{"hidden_size": 128, "norm_place": "pre", "tie_word_embeddings": false, "init_std_o": 0.0, "learning_rate": 0.00194, "train_tokens": 137700000, "dataset": "wikipedia_en"}
Each number is 128 + 32 x the weight over the matrix's rms, rounded and kept within 0 to 255. Layers, rows and columns count from 0. Numbers have three digits each.

# layer 2 MLP up, 320x128, rms 0.0722, rows 190-217, columns 64-95
149115132167139114130138109090110130131101187085144198077068164157162113140095196194148116105145
086057126122168135112102127133130118156089145192123138094103134130131144163174130170104181185123
111099123132167133114086142151154116166119125146133140169154122151143123187112118151115135148163
152135073029067126115091125073134094105087126170138132112112140120146143097169133093156137122070
113129154135121051131153158146130126144128178124108212112108169158107079188118146070086101133142
170202129129087136158144154136122089157107137148115130155174141187118101180163146107112182085148
101140179153139116148141106156150124163118086097085164090161156170148154139141136134162151104138
175099119136165130155105119156082086123221160095119139115127154104154132122140096097178114072163
084139138156077150099143069131163090196092095105117092068196136123116127154157099186102132122156
165100148127171108165112126174103086157137080106070084114194177123132109155182110033097111111152
160171155098091097126121164118151134030141094127130158107168079120140216024189143109095135191126
056156123144092125145184159075153086144168111088168127122080143046084122083193129099101187153141
089136126166069168150156134085045103185128082153104101173130138080190114078177090089129127172148
057101173136098131133107112149133123135093140109083156134174171139153142196098049190166083136132
170084112122174124156130080137156222136110121179181141164093152067175181058121134142157117141135
114124133109131136150075115197106126170200115141165091105104166146122163118148140148075132114120
189144133107185141077125112161128117173076220156102176083141123137151136059132119123139174145082
136127136097124120098165063141073118145090131082094081113144104124135079052080144104145126112175
172090078123154096125069126103104181138204162151168184128141143120186085131137127135162119162146
146093144117188144193102147114174150168111171121157139139150155139139117104132148177099096140168
159109153133158162151111071155095141199075167116096143106117142144081162175115116159200057086145
123112149081167097091166097105138072150128150123065176092153132139140128058162155116168165112150
180101149107060131125160069138127053113173156140129128139163160131081132076148176096102167204169
129165138136084156104117188080129129138110103185171102104120134099080117108104174161152129174117
149099104134193126102138160112116092113119146082145100126174160094113148146100078104129153092089
170081126137098209107113110114125145136094079195096086079156073094145107111097086135124149167135
147125161110119088100057118167161144096119159131133189125150093154136128133100107118056058135139
154126130082133159110119142074144102143133120146138120110103170136100141102142146157129196080115
# layer 2 MLP down (transposed), 320x128, rms 0.0719, rows 190-217, columns 64-95
187107178110070112171144166097139081114142149159141151148162073152154160142164034094175124112112
120159096127147212164111084174137118102214100106116070078126143201111102115124075167128132129128
063134077118121128146138146154156185111142123162105160152101177107138160157139132114140099113101
113130117080113088125083121192088102150154095182134075096152154153110075135107139137135180129119
137079153099163119125129127110183169090131113120136135187135156144141051114109120118161117136109
104084153129113159144151153127107158122097153138169146139180130183180126140135149143088155092133
095112146092142122117118139106159079132096174122123114152113101076115090078135093139156086127119
126107151150134082135117132116108109140063075123120156137097144142114161090100170131124114102127
111108134113156125083114190119202068124067169138128132175117136129123123177124140110107136156151
059168121154116128156148119139152150149121110139106179105155075113178133129118144143144110151132
126090092073082102171136086138132071102164192135153156146077163118162159157101118088082156146138
155143100102132123145153136027107055172177144105152171039143126134123158186157121117135153134142
162025106084116095068156166095067125165198109108188094152160150138133172144154158146146188144119
109109124137094080194121164174163085072135152058075082095192122158114155103161083171086116140125
140130118120105140121144162060119105130173111087162151126138093174144140167096117138165057104118
109146128146152118102138197124128071119151114132117153145110176143058136106136191080069153187172
139146171093146201172090149113152106157112133115103066133067195117202118200141171112111146104112
117129083138095130119047143144150144151126121159124088147131171137187135127124132088138196083189
110123143148165155087127098156176096073104114154124100127096111112079126137102156162112132121120
120085094119168108126119106101165147193101180147194129144165116136180114075095177135121093118155
168033099103126132060154150104125142150163074168202128140141141115131110176139062116056156149121
131138220136163123086200236163111122119100138149141145094172152137161153150126109113100162108150
163122142117123131085155140185116179121105141144119161197130148138143170066080075136095110085113
178149173104151085160058151223127147141111152117118130139171134128116106176157000125150111131141
088120120076121145095079123127119155136141111101161176142131203126112163160144114125137144175166
089098155137074115100147189152119111165095104176157069143104050179134126132017139119139197162081
110122115141160134139120121117127086154164143134155086137172124119170151113080160123133078096139
133161146133116109164079105095095137100121118178108157156053105166161142089093255156076141162107
# layer 2 MLP gate, 320x128, rms 0.0771, rows 191-217, columns 64-95
124109084126119091077097139134089156146126082170087185151170087081091073148102112171158144069157
139081181175105119138140044081157101140129088110178112166149157141139142150092091146134148149145
148102159142194152126117164122119198114132136149199109116111161095169138086133079150141105095160
128120124152119059120116151131116172150119165135108144152148098138120106129113126105125068074167
070163097092076117159138133134119107141147131114111134141180121144116117144157113090178174140148
118113102170137138123119137078126224130173092113122136114157169101149164068166141166182091150109
156095110154159124198128120138133085170189146105124145150108135143174143150113144088156092107151
173171151133141132135125140125147148138139117153104119167128147148090126164145133169167108090114
175119138079148089163090106166080091105162108112105133149100178090139105146164125086115166147144
135125162075094114122183083092096172162111164061143105180096161169100104124097146129169085098171
167165112090147044106158146065163169124163176087145166096108132102120166139146101177142123099172
119126116069181075182100154145088096118185131076134124151109112081099176136156131214101112113230
097135070073127124056097100139085199120096141116078140131093129162157111118113106124158118158119
123075059155101136125118166167111201158167134133147159121170133131121140128120157179183117152105
104138118147139071154104146161155171092113161103110119200146063126114149143088117159145099160175
140235153114171102140170107170204112126089138103100156093132082090094185093140125143157131150114
144144108072118146112068151151097150138120125161082175115119133096142146143089114111130119112147
162144090166127109141164083173079133072160131123119124107161191127109154150087133145137160171112
163124148108132120163107164175146126124140207137139133127140142137088128109140117173102136149131
121132136123089146128123138165089052142200180081105124075201132105172180116080150080116127157110
174128156180074131142100195146122150096197089078162132185150099134092106229070095121114124109128
125117140090112124135134166153176129093138130150158174143166098109110104094128126076085109157050
169102071126189093118112153220135075108159185141145121174142119100152139148128087114127100171135
077133143117061070163111093140140109115147155134132114083122101174099078127141146132167112174205
168172157182069170132196116156136179094150136124106190065158153134067098093072081168084150134083
175111108062122082150125124101052132126155198152208130108144140134183188080066151149088068153144
151145114117143172146118125052130118142116125166184095127049147144129136098142178162166158139103